python train.py --n_layer=12 --d_model=128 --n_head=4 --n_kv_head=4 --head_dim=32 --d_mlp=128 --vocab_size=4096 --activation="swiglu" --norm="rmsnorm" --norm_place="pre" --norm_eps=1e-05 --positions="rope" --rope_base=10000.0 --rope_fraction=1.0 --qk_norm=false --attn_scale=0.177 --bias="none" --tie_embeddings=false --parallel_block=false --init="normal" --init_std_qkv=0.044 --init_std_o=0.0 --init_std_up=0.044 --init_std_down=0.0 --optimizer="muon_variant" --lr=0.00585 --lr_mult_o=2.0 --beta1=0.95 --lr_head=0.00525 --grad_clip=1.0 --warmup_steps=200 --schedule="cos" --final_lr_fraction=0.0 --batch_tokens=8192 --seq_len=1024 --doc_mask=true --train_tokens=103400000 --steps=12623 --dataset="wikipedia_en"
Each number is 500 + 40 x the weight over its row's rms, rounded and kept within 0 to 999. Layers, rows and columns count from 0. Numbers have three digits each. The size before them is the row's rms in percent of the matrix's.

# layer 8 MLP gate, 128x128, rms 0.18, rows 0-127, columns 0-63
111:511494526452569555569458507488521448442546484515517538500536498451565455468555483520525440539584594548520453428472409475466457511567473469458475501517537538473563500480517513489492498537560524
094:443517501516514466538494493455500516516521494516460508535455462515494510598437518551538524515478520505490455463433522461530468411569579495586506454432583485563559501502465518504481402507481475
111:486522485497499534457542515479493518474479506464398553492507523523528441505443526491531487478548498503528501564552536568491504435408540552526507505525384528473543475511492485464524495428499579
086:482450586536532458523511510520495512432474505494559543540551433482487487540427406567491484464508527472501567546472487438449512512461490465456426499402543501531451511507457524489497524515496496
119:522496421496532443391556431456482534458513453462492512539411461458521541500515484519523461509456525508436486463553498488536523558474514579531512417529474467514611528465465514472453417466479488
087:510459527458525505541542572519474547511544482447438404578434502486471504441522485504539475550501561547544506483492464408531528508446498542498481438481505445466498501487580460514463491511475533
088:504557501569527476469533521487412534464543478483540479477523502521407460445519595571554466509491504519536503486551487473472468482470509504477513471409556552536513504488447539498465472521473589
105:498453494473474463514550527483585529618514553492453532491463464519484466463545503514523460469470464529477504506452487451548547516572497538462512513487452454500559543486498509498426473474561588
088:542472512449464513514473525518554471475435569497503489490489502515498530558462460526538573456538450461465500579515526419519517421562560499474479554482537491543502476526497541533569476534531468
105:528442464517510503491481496541516494452478587557376495501417571508515584546487516522432483525489551548537466546493463490499540485425491513511470484444548515506506479426511511528498538389554431
103:504499415466439479498508524489454569543480543586478461590477495588488512500537504492544508498468452477508455504505517484550500479514547482543560489576497486489411448529494512492427492522435550
105:493456496553514528527484469477459537593434541464462503431489528599516471440534573474494455525517526449527454480536466479573537447514495456532484485538476538498461450493552426578507539519508528
111:409509511496499537492537493452493549605487504487515476470462495498512447457460473437519493551587507511561498504431494492460490470445418535561541487482558530524575465479523501462428463519514523
087:573544491597480491488501438461463437470534515548468489509487496493517532450477537484598484456533508493470489457541560573507539438538571490534510555509581491481479519452503594539542510534469451
099:455462491472470514505558486555512566441521512542424507574433556493530560569549484512532462574514493528515504517479484462476580522527569436540406525501518562555453458488481531521477465493501462
111:571481491508557546471487484519560429487550522533479513476472456552584543503480492421549461504502522484557481502466544452487536510520473511534549499530519508507641459407534487447525471556575457
096:574474530547529504441510507554520433541533532463549422543525475421505440441482510496495414531543572597470533488539509464496542511553487496446523414457481480502541554463448566501493576503483529
100:542483538438480559521505447480500495496518520495453483499421530438569445477543497417488467541524478510482499541476447495499566472498501511555509447451545522456523464461454454527414474472483504
104:496515523430509538498524429456498548509464529493526541511490502477491470512502470463489487513522577491509526470519504568484567524525563511592506526407516536443470474528516447449511435455557512
097:559507503515550438430505537455441510471469447532554491458450435447560438521477510430523474532489534525464568507516534441493552523476534544530517384495528525487472480437459514510516490515502505
097:556507565494553498453559511446457508573515437477443471468501500555518547482516471464508545502479510460507410479495445447522565500538527523567441510482501460435497449518455503517520489453479526
106:536513467557531476529522477487459495565557460473499519504500506510487485478489474460539403488582571564406494460471495547514539515471557486565439514511526500509436457455495451506521485512479547
072:496427550444500452476478501485580516484512479496533564536525531505560455478445496451475480510489521517535513495475439488509487461588410504472558534472483530530384519548486492495535447556498487
106:497525480509520502506514455518554495490461539473471489554491466462495575478431495526550432535542472441469567495535510451486527517507555556479492468460481480467516432473517567494413527534523581
089:597498529533547541435529521497475508510560500547426553492562556435510529499524446496534567487513517526539463487545473462440468435508485537506475503558556535539537434496479499525523468408488478
083:530501473445423494465487519473484474485540524466438500549507499446497513433567511511501569416445479477548513512475511420552494566564453512500560491532469460472483489505540466575484459579509493
094:508472501422502465482523555449448443537491499588504605441474422488470433481478468471496483521433480519493512486486520521556550465480543507534537507424574484524445470491537482522516566498524535
105:583441522538458471489487528528453460550517489495503530449513476494581477444451524505480427497543496552480489557535485511437471467454499483510503482509523476410514436470529450530460503555512517
102:488545455524553596504547490442449438501449490511441521505532419485446470519470490524426463513498504492510492498478478467520553486498486536586534450549477508531457458500481491477496543464453525
098:509481482508557523483583537456489520520511512527409521584547441520464473525563512478504453462573498527524503448438542598466436557485471550491470513480474471539581427457470542495552496557542524
099:457534510479505500558583521502477523463471430474506498503437499517464520464458502507444472487537487554480512465471489482490590503432502489497419422535467524436476503476539469516501577437524506
090:538567416490434432567539477517507501467546439563504445512498536469467522483490517508458498514504525508479538502484536573602435495544561491477494481550510478513541486509521451493522517548489470
109:523460569466518476466495471471531515475480478547494531504498527549486451506511508522509506496488574547463483430427507493533539485409531598560465486508504430515500437497496405481412548603464528
103:451491473506545565500496538432485476529501465468507418447522481487475455578492541471500462488439495477505526467514500547550474490490457565531490429578494514456582434513575521518506450504521566
097:494472538474533516516500522505512471536587495549487487484523518519495455471518523484506521572493590511488564486480435483495492574481567464460524498504475446569531533381452487474504491414437570
101:497472501540577495538557461512460485497494507557539531491479485530489602478557574528459439538547484509485533490537563411511495484604504518499538458481456481460473455457546554487506464517489531
096:573473530521487507471517523412529437474520593477532467451508482505544553518461432542454502417503563555543486552491565501452424582536444444492436503526481490449534481482456492427558483519510526
098:474518450525463426478493479485465558490541511477466451460487491494536536433479560502459555518542613547539494434481461499519524563511476545469514463515410511501530461487449491453529496506481496
107:501471493421439522473501457466536486470465488514483519526487534487519519492460477480503560511517465531580567484471539542447513564489557477439470433385550546479500503539548469471511435501539507
097:557500499538543466559433561494483541511463438524531535517546517474509534542471542564511521482525546519599504492496576415481479513487503445466539410461424474601459495459550543508471550561501542
101:535448466471472472432539538512492479487506573611482498509529434490435547525534380527565508492447436465488417451492477473462496519522523442522478514529532537446491550540498533518491533529465534
093:525558509502473522543555569489460513435551517437493444451498487507487448522426523521528478520560397584554486496532444439480507508470522470494564415443527496519499509501523482518480481454534561
088:570503492484559487428458535468489531497498451551503484560531513478520501444521500481477573482499513518549573516450451465540470480477514515484477519478504449477444566455473532514540445457535467
100:497578419521561546445504497562418512558493510578514576485543471516568526514552548426495470465420573433470518471456541560490543529456521574501538520540499509531465446412482547530516464505495508
093:427524448482508548469527523510492501475479513490559472433467487443451447444465499524497543496551482485552473578569518510474485423412486511525523477527487509517531461421533464511460505446527527
100:465560460498593409491566517498455516470517459483400430542491549497498485524389458587542467546538578537473484461499471520595485445561544536442463432456566574472515439465500513483546496530545492
104:520494500492458533450529478547489498548452537476549414475485520501556474551536491442559503546571479538579423446495526431508534467468514454511516526572534585587450522482475556525508503491442462
106:518483460523505437489526499496534459541437517554467486493496494438497548528481463505608430542542534523524484501493458466446471451465432560552610553518518480459497487469541452438475496487429490
093:554522462486476576477526512513476550486584469489410458420506467483469532448488410518551488531461503446552462540493523532483433547534478512550526513538529456500437498412466442497474535540526452
102:471480581489546473465526510548437510515550498475530498530474505435544450422498475523534436544524478509479516493516427495555445531463445516506556440516520495531514485404524533511476486442479545
094:456553483496487543530582509431492556467534546468491497456487496494491473471444508458571553532563542553477489536484483502481453599445588469502513505462484439450527569517557539501582461522489551
100:506519513465507525520498470481422516544535511525521424542457539410518481501470504466568522439553549476559496475487499462498521552393476489483523550419532468512490421501452504489513515558524600
109:509490518463508496429504487502506497561519601499490508493580559490528454474497474514478522529422517544527547520492484541490536548486541568454454496489446562528547444522511441561500422476563489
093:530439487483482513484508446512472579506569529440427583498476522524508484509453511521511524449437455407554523504471458573568500496479473464531486503511568478512488513437547484416499483504498558
100:440507488507513492521518523484511472513470511459442486522469501505463451515514479507525523508526401475531461469487486484466438394550519460576515479473457425470511501514609495529505468532501512
094:551506446589487526506526551493516544543463521474445468484562509491480483497555427528524505539452495518409459546585475521548500462486508431532469501540440464399479493468509487598480482460519539
107:510548504526561520491573523515533535544512510503486520445512542583543542528480467425545511503448496529461523455462402521556545491446570510497479452478539532515493569413528491503514458554524568
094:512519548488508543517507558461507464445512478542467525467443431575426532510446501459526528461528489432516492457537530542485543492497589534489575536524523460484499511465490475495469518472538551
104:571535474469547456469526437475505443434539541534499487476498410473536552484487541471543505433544541503469476471526485476534524525516513563501534461471403566439534568456542495540430540519493523
104:520497498466524516505457520504452430562498515519470458549506526546492505515479468542509453471543483492454521444507489522471514468519525570541486482511480528480582461509510550509454465442489513
096:428432534504493576550512540458543484498505545502543401462561587508474453380447448504531508495454582464560536464497561510499492507536577515533524515540494565500579504472503421572509525441443464
107:471461638547511473477553501475447519494466513469506457461488538510501510597535448548436506574505553536508545566481465467467444525494592489492496494513470489486513468501499511474528541523501546
097:481587501522478502436568573525484466458606404555474482539488510503452470535514436530444495495491467502532457571457519473515499488457572520471464519532481505486473434529475453517503527485537575
100:476559491490471552514507494489487499482457584552490564530564447599518502511508557471582479501444517538515492600494579528519518532541489535486525523485519485536466452433504522528543485481533537
103:414537445549566500528517488442499551603496423536456491513436491464482526447533455525501483517530529485560449489540432503551508469480533515550465429519554491503517457512476461514467516508558511
104:529519512483487548510499571509456507486611476525487530609549534459527562473519469516503491436545500479564547492469506514501516421442533494493483503469507535468493510481470452514450484511470509
099:479455537566570479554536512445493451471478454469502455551507521504493477587482459544487406498506459469552550514580552483484499465470561568558536504475450459536498528491452519477470517510533502
087:485541501536472465434503521377435548531461555529537489449454572512548539484533555595519529492492492527508519506526531484415567514495495554490523496492497483523522447493511479477506429500535580
101:513502475493544497445485469434453538495561482554482459485525488468548395489523541496493536532541565518464519503439582479462534457425473437573486479475493448516521467511409562440489509491538532
100:510509539461540477453505512525512617547501493522520446538520478462485499446491543522547535557459519523507471449554434500451544524483521520487489499458433503503450539461440431539468535482476427
104:433481563518523406545482480576496521470521582462504542576516527480438460485500487492545541481552426507499505522580495470536541456500524564494500456538482506480446496457508502522506398511514498
105:556504507523416505414534519498455499498505534498390473543514532554509550486500459493471535536476483512538520534435449488536498525425463529516500456520477479536518510518514524468554457521484463
102:492554464458510481478501455481540440497510552455483527559511460451467515544577477535514438485490554407519551525449569492460474531512551583433479520554556450467530430576459513542535506453503497
102:535459520608588487567517439439479479484539469513487476514425540517543491490446545441504475490535514501524513457445593466526532553421515526486510506469471482530525456456424540425518476425477504
083:487447501522463473577504475468554564492526465549499492507467533465570434498516439491526580502477417403504443479513556461448473500497494507400426520447516520466477471501529527500484438542496545
103:539411436552534545522511565450492515549485476533510477491477541487445484492492463542503474461473590444472447516537533513483468495495492501539476455566525570542522481505466552527510455508472455
108:474466546443492473445493513446498522536477528474487371525466581473486574400493502457490486543457488537616522490539527472532504499483503443473431523485499485455533459458532518512549490504559544
099:553514481524486578465492496467520520572479548455564566457516558496532537480474528468516441499507496534560478567508452432492523495540505511520539514563527509527465454562536473491428437499503465
105:565463501531488514544492508484506545486537537469472520504488485534505573488431463450483432517500499537530514499473516536491517444527501496472495513519525538498570474544496472503471520541537510
101:407509539480521535528469517565484528501475520523515496528540555551473502505554511537521511504528534466539518469548516491399566477462497532428555445544496495573521489453587523480457492459535523
103:503502527525514474471458548460445397460593528561531486471461490496466524544503500464507479587489511522508514522483511541526443503533530518487493500484518532507477526580490446419479468551453497
095:543508562483511556531429583519515454465517476478504569533544526458516559488478544518536502585469477460556553565468543523496445556503515530443558540486487529508515433516532541439471527535578593
094:513544588536468468455527521504465472475500509503511469527442568464446485442513559517497508506571519568552524550456437468526557523444498576533505483490425439511443495495512520493464498516537527
101:511473480479519549484498496532473474451550475529570488458484400548504514550478470513487507520527407499518425524575537525556474484566494556460529425518578492514509537467502466490618452502523490
091:589455474517506478515461560467514539439476479490480478590525515495443513519533492465489548462499554536536520555509630474492500445507538559500546512469530489482530466450466501548533537469616470
099:505551542459476477510485446512581459501518495461426551537547476464469504496476497578498471552549479574583489431484543464441521528457482457482480535534535486572537469575514515461512499491527567
103:434471534428533502522559442516506483532494506441454469523474487425513496492486568531551502515539482466478515428540513547493501547469575512482537436537514446508486423497488446478468503548518534
110:503496500496558452480516463507461476513547472505466525544543507491506426556475513486565497459490532527494530587562446471495538457476560590561545539450533594483523499510485476583484465498518519
099:412561467506545457535530477459501472486443494509520507467584533462450504498466486522516484518489511504498491497514463481488504537435518503515445513531410471516491557505445483566569494481507529
098:556574550436559495477480531468525551465577506484560552485568537482516516546525459566614568456475543475513547415503536475571571524431502526544511477551535542549553576485457554502459527527457511
100:501447493532473544496472512448489516546538528415511447564514474532445483556455505502500415435502507491440443542576528504453565460552513515549451480541527499524515403502546510490550497503539608
098:446543467450468489475473544466457511491490551489379486475460541464471495463458496459511462468492451523508513543492526455480480476503512560492551446522507488487548499389532532486555610502503538
104:465488502545458529520546457487458486550467536559512521506534458520475489555521488536507468543568505492564485542537535505456574494492488438477577541488495457507587482526488482437439398512459465
096:485437507499537458454500488484525478530461428491501480526487471448405397539547429501472545536466481482473549462507466473469574429500440431525428512541556483569500492479508471437555542517513570
097:496523566622480504526514547522459594510479524483456518441572479532505481451440461536478518539467465529427553495483472518496550501535567487486478464528384495501457469522529424493447524487481529
098:482586497539523537499502497464508537492508594497472490501572511456568511445486490518539543483474576499534517532491537526521473475436439511482528539540505557584539423493435522477582523451557541
101:537536472474465509455538561490537515565530526463552530471521490484471463426505489406508530566519442585463503528566442583598575483512489555602499448540482461509474479542488542484516442501525573
106:490508475540524474436484538517454565539446520482570495477519514493472512505536496543536470493548580542504474458491473469499445466587516489500563534471499505477521403547510503482496559531531460
106:568425500478523463526517484526389539525520471474492402521539537494478526462500499434520484497546474495554430481515495450454465502479467548498516436489545484479542441460520507486512504510503530
100:461497477425498531480469545416436471466457487497494458587426507488474510465491455517526517503519447534486526496589499476512463530494468510542436430481416513515481477465528454495452549463481497
097:552455488476531450542455497526520456531567502528518503467521468436494416499515524504386498511516515556504509568481504492523558539518482539565490447471431550498517493461454550525506468529535528
099:564529450471566544471485510479471465531506534515533458435455545545530425529480511505480454498534482478516519447504539526496506495537486494522463439463474527555570455494585494492455496467559552
105:516500567506486507437490566492494532530487571455439538533480554558457516541517407596579442490489514452558504506579501479532501408548481536520490512468521441500512381536524480461478484497574533
091:473469555546466506486558563514498475540450524503572480502519524557538507495518466488511538446453544441516508523473564563525485469517468473543399519544540511506503541486460564481541533497561491
096:443471463453507564461503504450523489481530481464469574551507513520433436447468438534502549560465517522535470500550487509482550547437485540571447500519511449494469573550470435487525467513528471
110:482622515516482414492551456504492514537595554529528509528577545564530487529470512508474492465489472502482516464503495506569545524493553525462477493507458499542491436516485521395396515501463551
110:529527474503531544523510488471498567552509511523481498457499522577476548487444456548452490549484511509567547467487556567537531477506500505473458535441527509478464446466463492464530449625499502
088:565464439491528474491516449511460585465571516470492452508514496417493440505507548531507441484478594516489488449523508505576487502543429460566537526571537474446454413470554499556467574553531572
107:443452559492524533463430535546514489499554554393541446451474454516514511580434510511450468483470530485443542546527472434506498524513471540496399468441537528512543478444465443530546470532528534
093:536441482540524528575529440549440461508471519497484475532508487525476487486464527501639461472505479463520452486488575462536477498518444462571439538467570533481503470513501502453538428461553507
113:535450438468483490440457478495496477529526507574477399480568536511556539500456526501494431571491519492523532445484598544435534591555506529529497489473512551523527491483511480413520508508478494
072:427448524478524458509479466542592508524561525446524549464480537418521478490487549551447496488498415486470539451532470514477483496471490480541445485572510524523517508505480602537490511490442418
108:521546495473503522392505490531471481491493491511473477523513519571455476447504532527559492417417495524497538499500532516512478492419508518507452487525476489510524502517563455535500528463486547
100:480471436519573488486471540491411484557514432540472528562498512466516513475523532528474539521499515507490558511504523546580553481521485516539477461426462478486506402480544462519525449516457525
104:509535480486533488530576484451405505493529479486514491466484630509511484457453468593532526480510534473497544493412476518552467552479512510574477526456415515471517463428522520498518482503502599
102:539507452448475474564521543524447527528531546485460545534470530505464502539578472517519503452540519502489424539480480481531564469497581511534458527564454539553486505543563477488451456589478519
102:486524479583602553539497500494402522499480470510508503507437451434517505489515545498545517535534448547586578490432529453499457498524543474478494473520426584504536452479509473477454527488582495
109:433522453519473530513502518478539519606477500478473478503452476484504540487461441548502475558463459497539587468481501486453545391510544543501502567464537495484497463506527471459443498477562560
099:499596551481437528582478484465469478487561480524507474518510525451477590559415479549509493520523450541580526510503495522512534544494486445529473534481497534528497452456501455497509446528589521
110:426487472503496538537443569546434440479545487572572571463502443481524522436515529464452457484551493505534544516474491481528565493472466445578512432461462448523521465488520379488474486530501520
099:512568477501466474427470554548485445487525517461506465522544482458544564474504474463445504480493531553526498513434545492474528544466560590494506482480504526444548506495495533459504538543535546
105:561462486512520574549436568518450545530498499471451579504440521458514430464478520513517500470540514535500550550504479491489642471509464474549437477468461477554507444478559559460503437505501538
101:497513500527524498538485475528449474506549492464525497480529532450486420529505515608542499552526519521515452500488418443551488507514554540499453440451532519529532432512512479523477468487432470
099:438446479448524497521533448574468537441518490434470537536519472435438455494547566531587465490504524492511496463538518465571524437503490507495436519541515483439484556466494521491483469533521435
105:506419527443531468474493528484553506506508497580513493487543474410536430517525522533551430507436503480535525470561519480527500490559486529491500517539506444565513477528445476400496600517511572
100:511511475462581531554526583515575420527373550500505545572582510556519497456479542502493518516509506570499488499549512456491539515503546499501587495539488569514529429483468501414442567493519497
101:497538442527540520487471432526451545482524565548495542556546501475493455486472511594501452536457534503460578487561547512423505452552568553526545516463471569435517515497593494519486512584488515
099:496452505481504506454507542491551492453476523507444543464534489547438481544516553502514475518515550441553446518496484430522504471514514572519542548551540440506562460542452580486530496425543484